From a checkpoint of a small transformer trained on Wikipedia: 25 layers.
Each number is 128 + 32 x the weight over its row's rms, rounded and kept within 0 to 255. Layers, rows and columns count from 0. Numbers have three digits each. The size before them is the row's rms in percent of the matrix's.

# layer 19 MLP up, 768x192, rms 0.342, rows 419-491, columns 96-191
105:151113117147114135133128173115153130109182160125110117114098107181126111181089159151127085074140128101120139183155141157105141132085148125121114152123068081103128150109056164074155130165105178112163119169131117095145139152110195122121184118162114190131105218129093167053133124098156113103
094:174151137093114109117145128160161149206121174155134100106145163199177137049125104133093182086123070143070170138128149219135122100118104124132134136104085166109157130173109101148177120194118130099146142124178155102129123111119172134129144104096133130148134145130116175147102079143130159153
108:138044118078157166131130099173093089164136148151141083109155105103128149138037083134143068135216183049190153170142137141133122154118152150153104128170080142073093120085151140125109109147127095135152116151108103156159183133148114165040128116120086138150140115068092094095117120145113146142
100:135189081134080181133187147139199017155115090119088193108131128142102078137075151150146174102131134105179171197094199176151142080148124160092114082058144115118186143156119113128158106164062142107127090132120074060163120172112171119090164124142120150156093142089116184141161138108164144190
093:131168177172130087137156096142120120111158156112036132164122151090079142129126133138106129143114203070161091140162139150139120137100178132111127080183100135165141069187080144124118123177067176130130138109107100104128163137114106098141127088134132110142191134132069175086086071088134145150
106:112086173158106155114130126149116139171161230143092155132113079169137130103136163107106104189149157095167112118146134172123149163188114156099063138078135104155179193127116071113165142117127174125164091150133123160089131094143156146138095136091085151154134128110162149098107138137128127118
099:163076134098170124154138096190113087149181056104126093131118112124099159114161131130176160123142082177132121065102133105182113128132143090119075184103106140177115134087126106065107146106153146108141152138074147151085120126146165117173114119134210168087139151145109163101099129098169113097
106:159126136136116169158169146111088118175122139178166114066147070100190172194087122087126110100163081085110131121114075146132139132118110106116142185092010149132116132127174158112162135161099113125125049102151136153129141123138099178140180096177098091149141109167142123135140108116138097119
087:123117160120062177110131115146082123144090158128140185202098143137142149108123131120178093113118132116126118136104126139104115174109124173092090130122154173128116159179088184149143098171094147168183089152136168125127143085160150116175119121150110150145112123153104102086092143158064144184
089:114158173150097122124083058086115137142103076128109126131163139081181060102175132113175212123111130110145180166121179087114176080121079137139102201147101101122119139084165090058148103075139115103123090155061087096088122140140142090104097179141172176133108118150159096189163157169176151151
103:130164070149127131131161130176179099190100039162137116133120127140162129145117101068140150128174116154143145105125157140085152111120167152166141127100121147101148096137135121072066119147147176117121134106154106105131136114155173083111130118140114155091138101146123135118156089130195124073
097:193146164154160101092170089127124163102057085170133122096128135149098124155142085158086155140089151183138152192061121120161114141103191157078130135128142191140130086155115146135104155128156149192103141154108158101069071092133138094096155120174103111098076105120169132104092121164136166115
098:141106140116200080135134104077166107131159110062108132131185101071134100092143107144127115093113101121128093133102085180120184097088088139162097162117106067149090058141189168163126174083148138135124138170149100089101143107133138097168146091074098106127137124093117124120119101106175083155
101:122113109162114091132066097091079119072170165093147092156150087131184127093119131161107157195090168128114120143126123168166138115125117126107121126168151053119170091113178114129044146148097181132126141105135143116105101169099139087177139153080142089070085105115080069105151166126147143112
101:151087160146101161126117143143139133104080085219116153117172074160133098130089027125144143100150122123179131082146103145135137060086169150169175079112111112125112131144101130150112122126114150138159094088087176155133095098186143117095124169152152141096138114091135134088137140157122093181
100:149107123109170157128161130121094148096196101121086167107122084114180141095125105079120087108130100115169169093144105106143170128159105152124124106114130171126188097080136083089120087098194131074098184154149072133133143099125160203146088073057141127146106148080162173136139175145121131118
099:140071122127156127200107137135137129120153209191097110135142125146117166077122083134120094131106158104084138059130087151134116165110107169155138110101100183118166096123133182129129133141107070135146137123177097153138143139173165147116066122098157127116086131087141121181210097126121137136
107:073155137093135120144163149155137139190129110104107144134068076131108112129084090056122159128185130113118166165115084122129084112136145164123097086178089129141130180166132130098201151087127078115135120137074130084124185168147169129097131138148135123148143132084095082072133121154115117094
104:114085139140083134094127168149113168151093115134112110125111184129149179132160119085081159158155113104127174120134131112106116175099145118092124104129081120116088141141149097170164115104167138099130105062164133149133155140111136114176121189148106182073154137115095124108147158166074151163
103:105045127119180115128122107117186193144146137141174088104125189165141106068129120098084138148140148148158146146092146119133123176151142133095096091109133172088132130142063150150124133118134081071102126111091115145152064108095179105125121152082069152101158172084083142133110189118098071111
110:147087193142131122154126136152066142099149119134084142176126162143172128157107091137111116140136085159168091112147132140161171104117201107055097142137105088097185092119123113086129112097092127159135163142114126127139124133087116120112109118136104132124122167073136079151133114142134133100
094:132130139149135181124108096110174180154100049112060123113125130189103143155138129057135123145102074104139137143182115106135132081146122092094136143102114182127139117112162130191107139085100157131128089081135066129156141151150202116139121170144170127142096008117118091089161135065137127140
109:043161113129151096192143103130084144150108128138074133106136153108076120101146128118046146126169160110128175110162133117184150168117126071116130091102175098075129145091116175117075129085035146115103139074120152120074157097144147117134203075139174114114160132080204099144107207095128096105
101:136139141150153065161112094093142113128098189159141147130083077106151119172163092175099151096129145146131169163107107113176133044141117155174095142088149126132164131080124102123100113121110125080132104155144113148147171185059145147099150187117137144051052055085104123077142157090113113116
098:137160064102098128157088138137123086194146146146146141135160169093150103133104181109128148133118176109207102145147111095089179167114127114148093114160130080212116100134079116082130160139136126089136101091132119127112110183102165116149100185134141106148180147108146117081112128092146117186
088:082132075052156116121150192103082111181177108125166182134148101063104152109124139155129167095116115106226142134185075128116131175113101133108148120114155139143107110131144168086152102091124122118147156113139100148094134130167100089106080125140107155145158081190136104146205124117094126149
094:125092179106120109118132108121128120082161138172129109082176126118185105104140122091125111103163118120168174151080124169158129138126125092112129136121072158108175162169143089107093157126148116091135119106073169094096177121160188147122104122138161153147101134157112128139066138094178130093
090:115110125156142128122153134117071069163119066194150140095185150114158113131140154153129169118103126135169136165131173144148169143101087089162135135123106125075113201175105097103173156056105106059145133094109143073093143112165145137120137184134135144131174130175142168123069177156165123184
105:099143109088147131155124141131211122125173103100163152112165135122134125139057117122097070132064107101140154141122108089132100191151114120114094126055122062145165103176102131118139180097084143110113102073081141154140171141182130147080140107136116172146100128173088096072164081150129071158
113:116145141139122137134158112109113159170169128161121083125096100144117095160161162145111128099229178125176165096166089110137147075100164150107158075112165080052167158164182147116130098147094041089104158118150108099124129133143110154070127159164084120131139138057114163105130121141113171125
099:138071112130159164165165110129096102123125106139091132172121149101141144137196137148102149143159136148115146156132135111131137115129196137106120092112135116160103155118159140105125060116124226138109182109154139179098171193078092164119121161154149170115143073194104086129124105100110078056
099:123096120121111152145102134036134163136129117069155121115159096112145081105106117164089123126127084093124148102186187125132214126159159112158132086143100128182079088120146115083155116118113112166148129141120137092124091136151115147106151167081130159171160137116161116166143144160184078119
099:089145160134121116194156119114155155146117052133175134115174148137191105124096159118089122083144192163126143104104109136114161161083096047150095079164164162123116111124078101095121069140173147117150131093114104144118168134072140203149110119074102096097101162137169110133135099116098154131
109:158098153106151132143101214120145113119105134041134129065148133096143138077110150144141154146109140132098166141097099159191124116124125138086188190112155082191118089149196128141128194115161150139151081124137090099117104129091122139190135180119149157141105151102104160104154133101093160086
104:106137097130139168130111084191121146137115110117106065130124186144153090146102059165176113159187110121140169102158123142212135072083145101090080119133102120085109160147059149136127120137151111086121134089123091143073145093125131149168079127136176090141177116116135103131159158104147123134
091:128139097154175156137074136034117126147163175172135081095105129139086099088133133135141112126121159107138153142140117137066142138161142169133076121143115058082153119173156153097141070153178090165165101154152119114141164105101146175132137120118148149121089175146129068085060105121100143134
097:145073140113160136145216091101087128118132113113159120208140131129160064112112188114116155145189160154169098144126176153144175096138138155109123109060112122121127101108103103181196138185157186119126141132077174119139075127107121137102086146148109115140103088119121077151123090112113113111
088:155154070112051123079115061128087114127148118120124126137197107183123122105120072157166097147072154120134120159079065103175152047132072117084072199189104140142094144131141154094117137149123121114173130167149094133051194150140152127116131187143137129153103209108128175114100129137161151110
104:100138118093128091139170082165098115138087182162188107106107122077098124136129177125137111135135175126160101162092129174113148122167060122157063076080115109133131123173131082203206168113109118134093156088196199167142130120155148156156126126107147130143116135140122128095173134182123100122
099:134114148191097085122123174058113156122147025086083156142080155167112113091120169097109185075187121088123144112144079122139143174173050098117112138132175141120085169113151139162174124139181089113126093123130114135123151101120170067112075188143128131146151151118147173107126129139128144123
101:126111154106133128130184144068098127158105178156126143176127122146114129103182142138151175087129111140100144085123167157134116160109160095186122133182095118102070115218174103142178107168162158118061170119104089128092081137055129154118119124116098125127129065133138107134156122152160158112
099:109087031103141125147086146130166096135103067186127125153091176171159127137126133139152109107162124145144159136132103129134154118107162074113103163086122150102104077154107091080141189132124050077168108118150125094163107096091111120138184121130076156134126116133130152157110122089192115152
107:151105175113133113120154143151111072138116111115072133083146018147154145130106162128116147139181120171123176143127122083149143155114159157126077126041106116123224123145114135125126124123106126100089099122075148136144091084069181131152125136150179078118109139125096135110087164097189113141
095:079081177143126121135136169181155141185170088169097105108119159147083126093134110092070070109131094129120154204110106172158123139114187115121144138142124112111110172181133133064191121167117133054121170130135144116179192179165134124108100175104125167114108098147155157133102154075122107130
093:063073170148147118086183150172115088147098154133150107127120127102094136161102160118101141109222137198127101120198126128069167125081174138075135159142130218121135126076170124100125104126167119093151119155088093132097052130122147186148159087150136142169156149120110096105134046139118158152
101:110196164172147186122116118103136142168153198131144153171094127130200205131104124114101120093123078142116176095112136086152120098152121113142059123160134078087110198108138152127148137115102128120105148153130099143139100142076172134159161131151208124163136139066141131136163138128161113168
095:106094109117107148163153118088127149127156125160151158077175142189122130126112136145122153110113117168140102124061122103112198148125134151094085233139104215170117123178138140117105142118139152089132155099080192143162191069160114102039153078170130112066168160101126115140069119159149119157
095:140196081201162096128152092116126206121093208177128070121118085171118098036140163152089125131138109137154139151150061134128128150133154169138125128120126161171132083186057153044115131137163154097084148140146106080049094119122106152189115148114160153146099149152137148114135117082087071128
116:112158100174145158099102129091136127169085063158168086166120131157163111150118072107100143100093137113135149068153143105106130138084165160138189127155060098101164090081140131130109149102180080093108111132166098136114081149132131163119103121144157147106076135086144118072173117110126140159
104:142134155123082103146137171134112139153160115089112119142091134071137070107126097177134115145222099096121231149132166145189110102127212133169121166146127103174182073086107086079126189130149125116126098104120161176141128168143112171117111088134130166103070173114113122069123101110134094169
098:131120181140132110155146118141152173126176152104129139107103125026084094087083124162115105105135175146117128143116091129088131151130082152119163102156130120152135154127134111133139171102122136152098121201066096120140113113139112082102126082120153143086172209112106194085178124150096139125
103:205015173131125112114074136094176113165130131113101119128102117149201114112076130150148168098150080162102115122129138159144144131128146139067162144120109110097109154125083136136099070149125128128143131192163190116101149150098167128127121114163109060132129155132157122108078065145113139185
103:079120139136177118130101075116092125141059114124087095118148084126202134118134152174107172108173143145109149183177068164142135118075160119120104115121157122073131088167135103143073097159154163105132103096135080141145118173165126145114113144166146110123113126116138128195174081106124173107
091:202110076089163204118123144149154143140081124167098154083115091140156132123132195120080072128132160130166105107127081129130095099116141085163132126103150147185155118131112159103120106118163133120110151131168131146140152119189126132145064134125097151174104089130130118153129105113151132121
099:150089126148131141115105075123161143148171189061117105124101090092137140135138188134160169167123163109089119111141098101192110102121138134092111146149122140184127086116116132086179135061116120120148161058069099081120108154125072073122120096128163159094151125110135154159141110168191173123
094:136113109153177171142133152143076104124076158126087154178156027156212163172164111156107138162124213135184111113111065111176137110133114198100145165075150153136137097111047174110099132149114110139099135127176112144076179131133088174141131096110147106125114110097152132118127126064139151143
095:142175116172170110111105123125116096105154107088116112074046089149152096182112137153138114129145126129104145124124144097159161185157179194104106121136090193129161106151122057111133128151159104161071077169144057147096150095148148076126119138155134133107114101107079144164121131086059153118
104:092086065078177171104170096134114082139157142144115144144112073088155116055132094151137091141098127115137117128092078186143168091126158175133055130102140114050123100138134133118188154154155151122158145085173145117119150146137133115147145142101097165175119147147132149142138145097135118141
087:169176118134126060143113099129160101104076060147099120078147078097173146115110110167153175092140152062083117150103110105171178112123136132135102104130142123119085101129173132146167110164180066110149140149127114132154079131134164106123198059091171118088079118097129100121108129150114171165
110:109134149143146175167157071093126105067136159145111095189181126149148129132139160118132145129131125113194132088175190168147121049122149114122107130112123118187092145173117112127158115087111151119120145139135182116085174125124141187083175111186092098128109138112162138148132065149167122103
107:143132072097099162082219113163080153116123097126091174086158126135156076177096098142156090108187145154125123176158102083143129162133090164140134091144137139103001126199116141163199095129122163139135161089096070193129092152155180087199162099098128120091167142104066157118175181133128147139
104:118123192148153092162185152118109147051077167102184123124153084103135098119117142119080159071166116067144156102161106118166093119091072080115166081142104113125173110136117090138122120110143120165165136109149129138119114103135127141099157126114188167116096142091152111181100123083186095128
090:126049183059143153095108142175141137110073131178125158133131138190116093160177127107132072109166117145086148114161115134138171100131113127098106104122113129133159175142108130163086117122076106125138154123133081103095100083121110182073106098159162194123093110137139155059107076098112102111
107:066135072089154110141065104121155182128163132174127114106084171088167087106088124127120033165212104135152094172202100146156136131130093205123172138119096150140078149181091129148126162135128131089130095126106083061175156141152097119149114171126174145151113118113156115078144091111161104124
116:132129084137138141089088104078153125114203109095139118129037135151195132106154161086141120139136091116181132184133080125128112098138187142170114098140090086180171126120085134085181122123135128122122100205171144090164128165148122161147073137115138107127122039159117100158129104106131117153
100:064145112122156110115070114165133178150147173094151133138116045073077125148090090127106128122112142153149117117164176120106207160103141071149170114140102095100142151144105135121151102117145154151029131114090126157132163096136145057099126115092145129131092115124157168193086115120124130139
089:185120102082129147142167139169102070153125175097244105098120123149132054167136153152091184182143167140173135112123099131081122113122113124118214056124144157172129091140150172128105099141089117126107155042117046151115123103111154130171094118136094172131135110137102144113158134139104109131
102:108141137162156129121104115096083136132128105065111131150192157131151117091112059179129168151104115201154156124122158115186141064182088138151113107161169174151154117128133089100096149198084154104139144089141111086141064201112145131115096140182137147109148146165095085099151086116088146103
089:111190134145119095087104146099093188125085105159153163133114120104161126126137107188093150133105172167129114112059117151108130120132095110070099101132145108116120156177190088144088107131099134086091180154106140165152175115179139099196146134108035142107148138100205113119114080123114144133
094:076166143135142160128147088123167134138140154120169113177136139160127123098127158124094116112128054119180135111167179140116091100099093112151187138148155103156071096135135163150126103148138150078104130154089133081152178115145143157107076167161146105182139168114117137103082103095136085157
091:120109176141156084136139088131140088094138152126112152092094084049135143061079135094154084114123127127141105130125163148135151183160108113117120095088141146148142130164142129091105110071145162103137111155131168128097101124087083082119097137169130041112126133093128162126153110123113114182
101:145126124155121133155106166137098154144084137146094082132123102127159053132126084171145155156118091080167141089149153072215134074101102159094123121110049091094098163154124092147112089161111152098146117146147123114117119067124156141158181107058072116107099207146105246144133127122138067097
101:167102111201119064125087132090083084135137163128084096112158104134149064154129104109097116123150105111161121120117071132116125131109159158176130136221117133153069176110113133095147167119163172111135124176137165115110134170163120148091132124146123117084093128127150076089086119152128123196
# layer 19 MLP down (transposed), 768x192, rms 0.299, rows 419-490, columns 96-191
112:066144183115142085090111109109155093105107145126124094094084094174162205135112114096114174158133146158086112071185105092124114199141177138119169078135109176157096091100115147159174123134181090065118155058131104172122158085088087109156078120145086078141159136188149175124097098093126140122
096:105077149171117146147103075107093106134122166175114131095110172114167135118128142158112157137102132107178087137078148145194108092110137184168122128102158092099153142126113131126132128123098166132203156140127148089128090134123193105103203119091173109108136096128133133119152151153163110104
106:099220114131155084124124167146129089119143100111142100155097123084107157179091122125124114174106123140159124150133145147087104072102125127167136124157085139163140138119167077144153207132127146131109143108137129125117136133094168134157116173064144102113145158123124104101125156092103122105
102:179155074122119129085112132097153159148168121153123133146126096135097092060109087128135119157105150145145086137145136152106143139052102140180126119135150111153119109153063113196099136112178106177054191081107125145139048133133141164115137145148120038127153121128177152147161124167105096111
087:163158108073153124168111137150172191116139125131136122135157108099195213110114155138156152120088092126081063159081071169119150077149054106086111185119187134149111134107120133133107137095187165090118089075087125101109124131161075081114113119146157127187110159152081195133115171114209140116
109:158117160120149111122081112176086126087087149105152140130090103099114131100182095075078145150112159098116125093177105140082103116155157151185174222109089115164151132159162170143168130143180165131079164167149144162141144130049131164137153096141146142095148099142147116139109146143112125102
099:125160126127096117086154112138077125106127153142132084167125146165179162136155110093130117026134147136106016159085127136139120190115153174170070109143115129073159141182148155158126165118078121147137177164130137142141142137093107096105113176150073119115182155079108116139122125122109086192
097:152149069102115166125183142125112152117121131137123078120084090102124095153148149142142130134134150091145104133088155095164083093131143174122114099153127099083128116137166108093133100122154051113156157087135084152117089121142074116161158095149114116201067173149133205157098056117114141139
092:099111129131112078127174124163114164111121120090078124143099063172110141072104164138070163108148151104147054224194168177096114144185053137140079117103138123172142141133118111058154113105172090106132135174121092158138110146116097137126178176156112129083104111083143130111151144210099139113
091:119114110145077185158129107203152126163097199103136126148087154039118148122138150128201110154071121147056139137151180153130045114124121082171112146086154143068123113097094123150106075163100122148157092141149141131107169117125177141153094137153093092106150126086169135112097138113174059089
087:104163125125171091089112162153091134143167158083196072164115159133122069152115071124096132096072154114087049095114096087184127126114067112126198147094140089085132090126074113162124128147099124102192128163111173148119131153131107119128094135150160120102110113121151159117140119100111074134
105:125146132162079160108071155153125104179111148107165140157108153096136123084116115169120155103166126119123090158132109110146114090082124094101118120133103178209184127103158119147127134100206145130134129105109152095109110078105202066116090116098136081157096168141186140113166103142078179124
096:132182177100195175124081127119108166110138091165105134090108112098174114116143093094118115130144146131153141104054142146145032127146089134088176144105094120176160101163122081127077076119092147142103093147124130030198164154096150187135144148131180112163167139169137127125138136140148112142
095:166131226170138117077117130181095136156137120101094106166133127133179190099137115163102145143211064068173121103146120126178096138110107123114115150049150108080069130177136070145168150107128077144087118100141116079135171070108151142139107154143143132064110146133060116102085082077152130110
094:175065140124151104040211138129119153162108138154132133080107156132128124089095113138145136147138153124150098158219141094040163091169101052086138130154074113114189103161087099175137127130196180101102111148137127137142150101160160095103179166136141147133193140163124119117170129142142094123
104:092084120133110119162138129096111136074052055087131092068144141095118153134078112124201110111151127138156150096093126098137126132202128118124157160092221141100161120123131138157106148099128187129177150155128082106109151117156114136150034144107158062085106102149119133125166176168092152114
097:089089168112098157134160109110139158074105099094110093152139128119142119089128164089124094150097110186147116134107128096087083118166136110147129144140079155052173127155136133209119167126178151045173187070131095121120225142140162126159120155137136160085151112123122154099232114119069112125
104:108045099098054167114119172092089116161186101147106118136105162189153141125135153096120126030127130124150112136068081114115195147204134180081125093163111101162099167095079097097131166115114089160137126105124158121141098092114124157125122143154075125113161149167109102122096114129120140180
120:121123156141100136111097211161166124155113093084088147162188153075207127139120148092119130175175114149103140094136184093155133150135140131139125115124059148129078152075137111100159162118161119127148128137134089161151108142092095131116124175123105171125098141033132133178056155141111119095
099:087141084137070202162143111144108134100099112151144098153113065090103080200094154180186092131143122101146142107110110136084116118100143106126112084175082092106154114112155134135118118157167130061094146215160135211087158108133103099129128076180137101126135119133116113130129165128123168143
125:100156115147047080124138158194149099123133119133070083109124099149152119121116149115075064132143120159135139133120178174111127025183145127093160145133140130134148093072097066108210174135092165120128129107172166103129124202127147066137125130112174087090087109132116105109142142104126096155
092:125142154202120135117088091137146084100084098180067125160146148141144140102147094085109126102159121170164126127205108100106194138090122060135147070096094126164094128110137113134108197167102113161114128135175085190126105105091113138101118159095109137166063163122161217230100126129161150113
110:069081130149125124100020112136127104136166099087091177184133152105190097034147144110130140124154111099047070118123089091138189142147093114100081118122122170138153113133148161178119084126137070138098143091079122143133174178144155097100140096130128139111108159113181151142065134159122128142
096:118130129133069144108088134113111073139073116135091119136109134179140095087166080134116118112150143130178077108094085093165123132173103116157139149142091095085132166102144135136142113099105117148095132114160128150151129086083088102118157129212126133095111127095159161117091143120122096142
092:153133135130187131120133101100105148125060082105115150104110170155185170153159220163121128120155170146101115238171099144097156125040094101116119150089043111132123120118154093135140099099158162152095106114059132180167133148222140103098130121132116114103142182168155135112083138155126100122
092:185164102162131132116098104121085099140108136173162162099155110149138110169111141158137115143130130154149159085144121092133122140128119177042072084138118105043146122121161166050111138116099161140098131158104118093150112134113147136139133198109119157131195187142174136168225142129117121102
107:195119134114155150094122134129084165180091116104143092113132070056136107088131145128171141180142154133093116148095129105106132134105127143127105089161116131174139128113124145137182115122141169127133154096170099084118087082111113114108093131131219161094102127126161112213109122099088167102
089:132132129118102071112113148100142106215115118102121137147092086151092149169079103079112127139135119127121134090111137180106103126141115131060109096083174080153150095159106126115137126106185156137131140043170127118140108169176142091090161137124091084167127166144146141132149076128121086097
099:085158092083162090129125069163148129125175134112134151145060117121118139106175134097059096121116153114101133120125100104099096103143132151126117087052118162169199112067139118111063110111112088152127072065188114161130169159107156178078151094138121106149100215144143142164148119112129097098
102:091091081086143098114126096198163108105128059119141122124088055137107194074181117098111078144114114199111133147087122167133142141081101172164116140144126139104170155164205123205127142146062129159110114181113152165086126135128127137165079108148119092128130103126183106126069157157141110127
100:122111148102155091119145138154110112167101117157178110141115103085093112120090099110143088146127135142136168163105179125094115143094080139109134167139140193105117133149122139112169100097087139130144092092161155125170168160118196099135143154109228132102115146255134090163138140148163158195
095:097137102150119172148082089066081106124115206098142155146121107110164126147145129106107124179109122105100099086147201051122092192152141116191207107135160132155173136072147163058143081097150110123112150134129150133121150099103132128174117144144103158136083116186107144140132161129091172103
097:090154167186170133121101114111125154098160105099173114112177116080100075142189103080130082132107173172119070182228088163127142114106069117096108112181113177099140197128117159092139163185184101134152085120153169112171078150158167072077155135188104129126162097129113119199183142114130103142
113:113060137159104140141134154196094119117166086047141092089109083146146138073126117132115125182109102110049111127103107141144143113109066129116198199126172079118173084169161118102149187135112146172153122138108104133123172101156139079176122111126141142134148099120221156097165189102145153122
102:076145104202168131129142128182172146147148189098121094157147150179137117115153102149139114099171123167089180152149071180089132171104165078150188162136106122177161135145113127107136100194183096132172115140156145146213135139103052149141135111073124154096186189125169146181127139145110069123
097:113121156166133118168102160113117154105073161155116026152113123111115156120170139129179164163125143098129142134132188112127121077103169116155105149136122187101141135178087098135123159105190160103127092147103060138121075127093079119115165150095159181181111177081110116139171120094144119151
092:089146156109111119150161165128108133106132160122107077142154154201092135105110085176113146129076112107104052134182146096090160191132178054140087106100141115075106104117148111180142139182152158143163128206103101103116130125108116065155111137119130129143176141142123111102180163117124148104
094:111129176113116124137115143136156159171077075139102121097175100116162126106154155133142178181113141057155141141112108086094090113149111129081134162126121092116110169157189114092155119116098140094151135086126117163062224147231102119154179187142098135150099097182155150195130171106143115150
091:140231115122150167100129114114154149135147136169170128117112140132165133185188148124154106108148107134126102125152145152096140084144128164107160141164106077137159161138118114126122087142169187140115077107107130102113045159097122133129203122178169138089102093126127125158127066170101104110
099:137159128139127169159140110119151123050113087146131133104147162172094151102105104167092124159137124125051101103147089155061139113146131076123085087203142117160114073123101189138117132179176135141118145199153069128131129089118135095167100147142151211103109098094163094128122134159143085152
097:206118129073096115156099162117125165123123097136146120116120127198143133122090124097132163187190151160141161118135121115071097126126162133096147083086136135171138110131114105137111073145174104135103112035110124133162140110122048094124138141116118128178149116081127146111112133093180142132
089:185168141139129183136106074094133149151132127133128133079132119067140114149124118115155152100056137127115054126108093141100199152038141138154152125157093122122055144178120093167140111105151154150076143119131162112132122123154066100150164108136134198107121086135090047094148188110125125099
105:137092123088125146167175057171129112102155067161159164124124143104109179078131103061096130121126122190135124133147176117081081118152132112128085184177078171144143132147110098145155140126110216118140109123138157120106099123145099118105135104078144124064145122114128097177146140133052089148
102:129105084147135090112142079154119131121121085129113174164074144103113174137089160096144127126079169108130155137114075129126135116096165165073135130156096111142103119119083134174149167174141180104100076098099106154104099117134111104106167140135158124068133088118158137130168148230175134121
103:130130098135160086155159191145140153081119099122130089079126090142193085123108154147129092170083155115171197132120097168133112158171121153127138125173131029109145174084108102129110165147137146120111129120065175108184106129138128137140178146110128094115063160124150084177089111128058088136
099:136200135118126116153165084171138136136132086125188116166116101171136093070146106107126123109126115133130178079092142155126087102097181051104129143142104098122165153146203190097139129108096153065099163136163127122099096216102058165150108153181160125191127113120099136097146088068129096091
094:136084151154173121155146128144137138108058117094077130117073119147105113156091152091157163146123137120099119174154108096144135186168130140117134146074164099088093145116128125074086108125124114198123133096184109144095114101129090119148133130083121125096163099143128062031094094085146140130
100:169092106158138137107102138110105080075180124084079143146092207106154117126163107169164142179150091099105151190141132092132145134091144178173134104145152112081145131087113127079122108109182095118083157107057092085162079113111129155049088119110095108147142157098122131139090180163255085089
103:125181139168159187154150168091107157135090120112108133158123175120172157119150092171100142112078111174179150133072144118089130123172185089121071105175125094089152153140145112121097137114104126114081117126096166076106165153101104122105152181125133125165106119136083144124063183106201114146
102:159185099098165112142159163121159086125142109131082150161118140078106129110134145112095124112144174107119162185165120139202144144116101155128121130118165135127148150122114110085149183099149104136162175163165147112091157118161167108094081113159066105145129126154128123070166167149136110122
089:165218089159136152123120165183093140116117123124103177118185149094175191141160183117162096085126060146115093107134130091154133165176206117179113124103118053184141129123138119106114150072090121081173127123102172140157123138060031103144106129128150145197109126057106123134133135141095163102
103:102104125095119096076088105065162174052116172159106152092148135170114100101135178108090076121196089137141150141149127106113146147116108075118179156155216110161125137153144126125124168158105174111109134153152158137111110101087095120142153135147093141145133133131078122147060136139154135105
104:159128106106097109154175035146152123128074119093114119123052116076132121107184128164124120125130168055179077047113085130157139109084080111173116136099136119178123139144151140105109156185096104173096134106165100120148107177081097198128105115099069134162157140177142088116082124118139142121
092:173124123156107176239126130105125152099129110106187147104177082172106130178107131167186172109150105137121129112107153105069171159077121156107120143108159162134101172114107107144125175099105113160097129072151113080137114094102164169130179112115088105159140199123173167190120130151120069133
112:139125137141112130170086109168061144205160104128154119072175108107168114133166138096079152203179172115139146089051122040103113158128137139136132140095149209125120100119144084074164131109165189154101208122125089117130069159137113161180106129178141121145150172106106155152113140089135121067
090:127164115165137156097075184152110154163098128112054126134129100109148091132188129140184163109137131063177186164151117175139077097128131053127092156143147113153182120119079087161134139131121095076138138121158111118135109096163141136189148109133075103099101146124121136122097141112134140127
093:155154159146168133163077105083114150130173154193137172128144117108108169197161124142049110177121122170117125136084105153122082093085104042112124144108136147080174175098117136108128091160082095176084154111119163113165120160152134050101131135152143105151172156163164121093147114114157115183
094:119103213142149104156194172160115114167061083113101102120141111139136120139110099133104112109126162100132112140092128160122148110146119119181184102081122154145145124199152133173165132110149140172163154115132151131124147191154162132167143105171159156135175191139146124141075074179076092147
101:068185147128116127130131099129104124111113152136114122171108156125149144137110123109122140139146162101090000194130114142141156165127088146135109100118147087073090116205103129127102144101107161086134137144105152145126155075135169111140128110133138127199067102109153132137096130107153134104
113:095135135159126145143201076174134160061154117134147143114169202149129177184088171184116111166185150112143142118126137105137065144132130137143178114156095178062111154111185101120055049111099163073144144142120148105132138118091097090154153136148135180147046136092103152116138169139117125137
112:154133101084060146137116078098076192111159140181151152092159187124117099173101091108172138120129145120154115192137143163172157140097100117102110184098171119100097143202129117158150131174167147186091102095106112146136170134122108103128135160118113113118161117091142111087088083134142164129
113:170112130138126096143128096138146085133109154108163102137091118201110085133188177066153150121079102164173124096131096130116078129135113128153156148108111115194156173139109112108082151098173169116132135101114090138097096129126161213128121145083091164132145164135124103101140061130098122109
087:128124133120131179163135137191136137111108144156087095159126127133128126101117157171126142093103173169190134109119198116142145147118093138144154121018128099100160118164145124143175133107152067123146135133139108086111150117137116116165117042152205113137096129136093145115074081107144110194
102:100106152098167097112109061166107138117105088180129099130117208127118076156121104099144101119167037143161140157136129078143175146159081111126196127163139169118137133243152130121139136174154108158081146153057101119103139102120170129143123109091148107167163090117108114098182141076126111161
106:100099116127158146045141130094159063155163180124169060156144147213143098113180126157147095125125153133104111122182068138178165151145155163153092168157115103153141153082109176112162138099144115127092096172121102168096118115097130128142151101107091121091151188157093125210142158108146136140
100:059079139128123099120120150070192135150184145144075090111147117171083100121112129080119138115136131107114063155117097116091188143157127141175134179113133074076105133175096157181096099093092144161116076156112106128153181099121182074112151055139126124184113121108187144123119155148097111053
096:153123128150158190161128098158110150125126114121148141086164071151075104158098143123128123129108139142134151135089137174085145124116111152160189195138062116111145221152142120124130131139141134113141100121118118138150178126142103118145125109208100090093134129083103123109131150108147122117
090:070112135099133085159057151157099100146118121117158096124159093129149093056096142096107192124097092159135127147144154131149152120128079127192089130124119110158142120124186157179120172166115117132086120112182103110115112177109145174160106138139158096133122165117101102168046126072154071108
092:131103151134102154163135099077100114126126147194137128117120090087083134141129139153110157150158084143100102144133083115214131183110151107174093185140137129102122081088132155046153136128176130157134128118117163137101107122094128111109116067138086144167113059133067146139131141188126152164
094:149096156123149098106124130126097102142132145155097133118083111177113118143115133139082195176141135123173107124187104127099226127126169156062138146128127140103167134067140166085124080132140117106134111155145078170124107090061122121099179131132127113171141107132082177144138133161129095096
095:127094113150097126186137145089121153109140201191124138167104163144129125162183147187143155113162120113177221101106131104164169088163125107159113111087110158176115094142159159056168108175043182125166132143132154171105145118131073157154161151153139169162088187161163085153130169101144087142
096:107108093156128169141154156179119127081157167101104136127147187131167118142163072156097087086179046101103104117087134121096170146147105032137150153164177165128121097108146151100069183103166180120099105159105113134170137200122086171105111146107129089122128156150149115132053174123123097150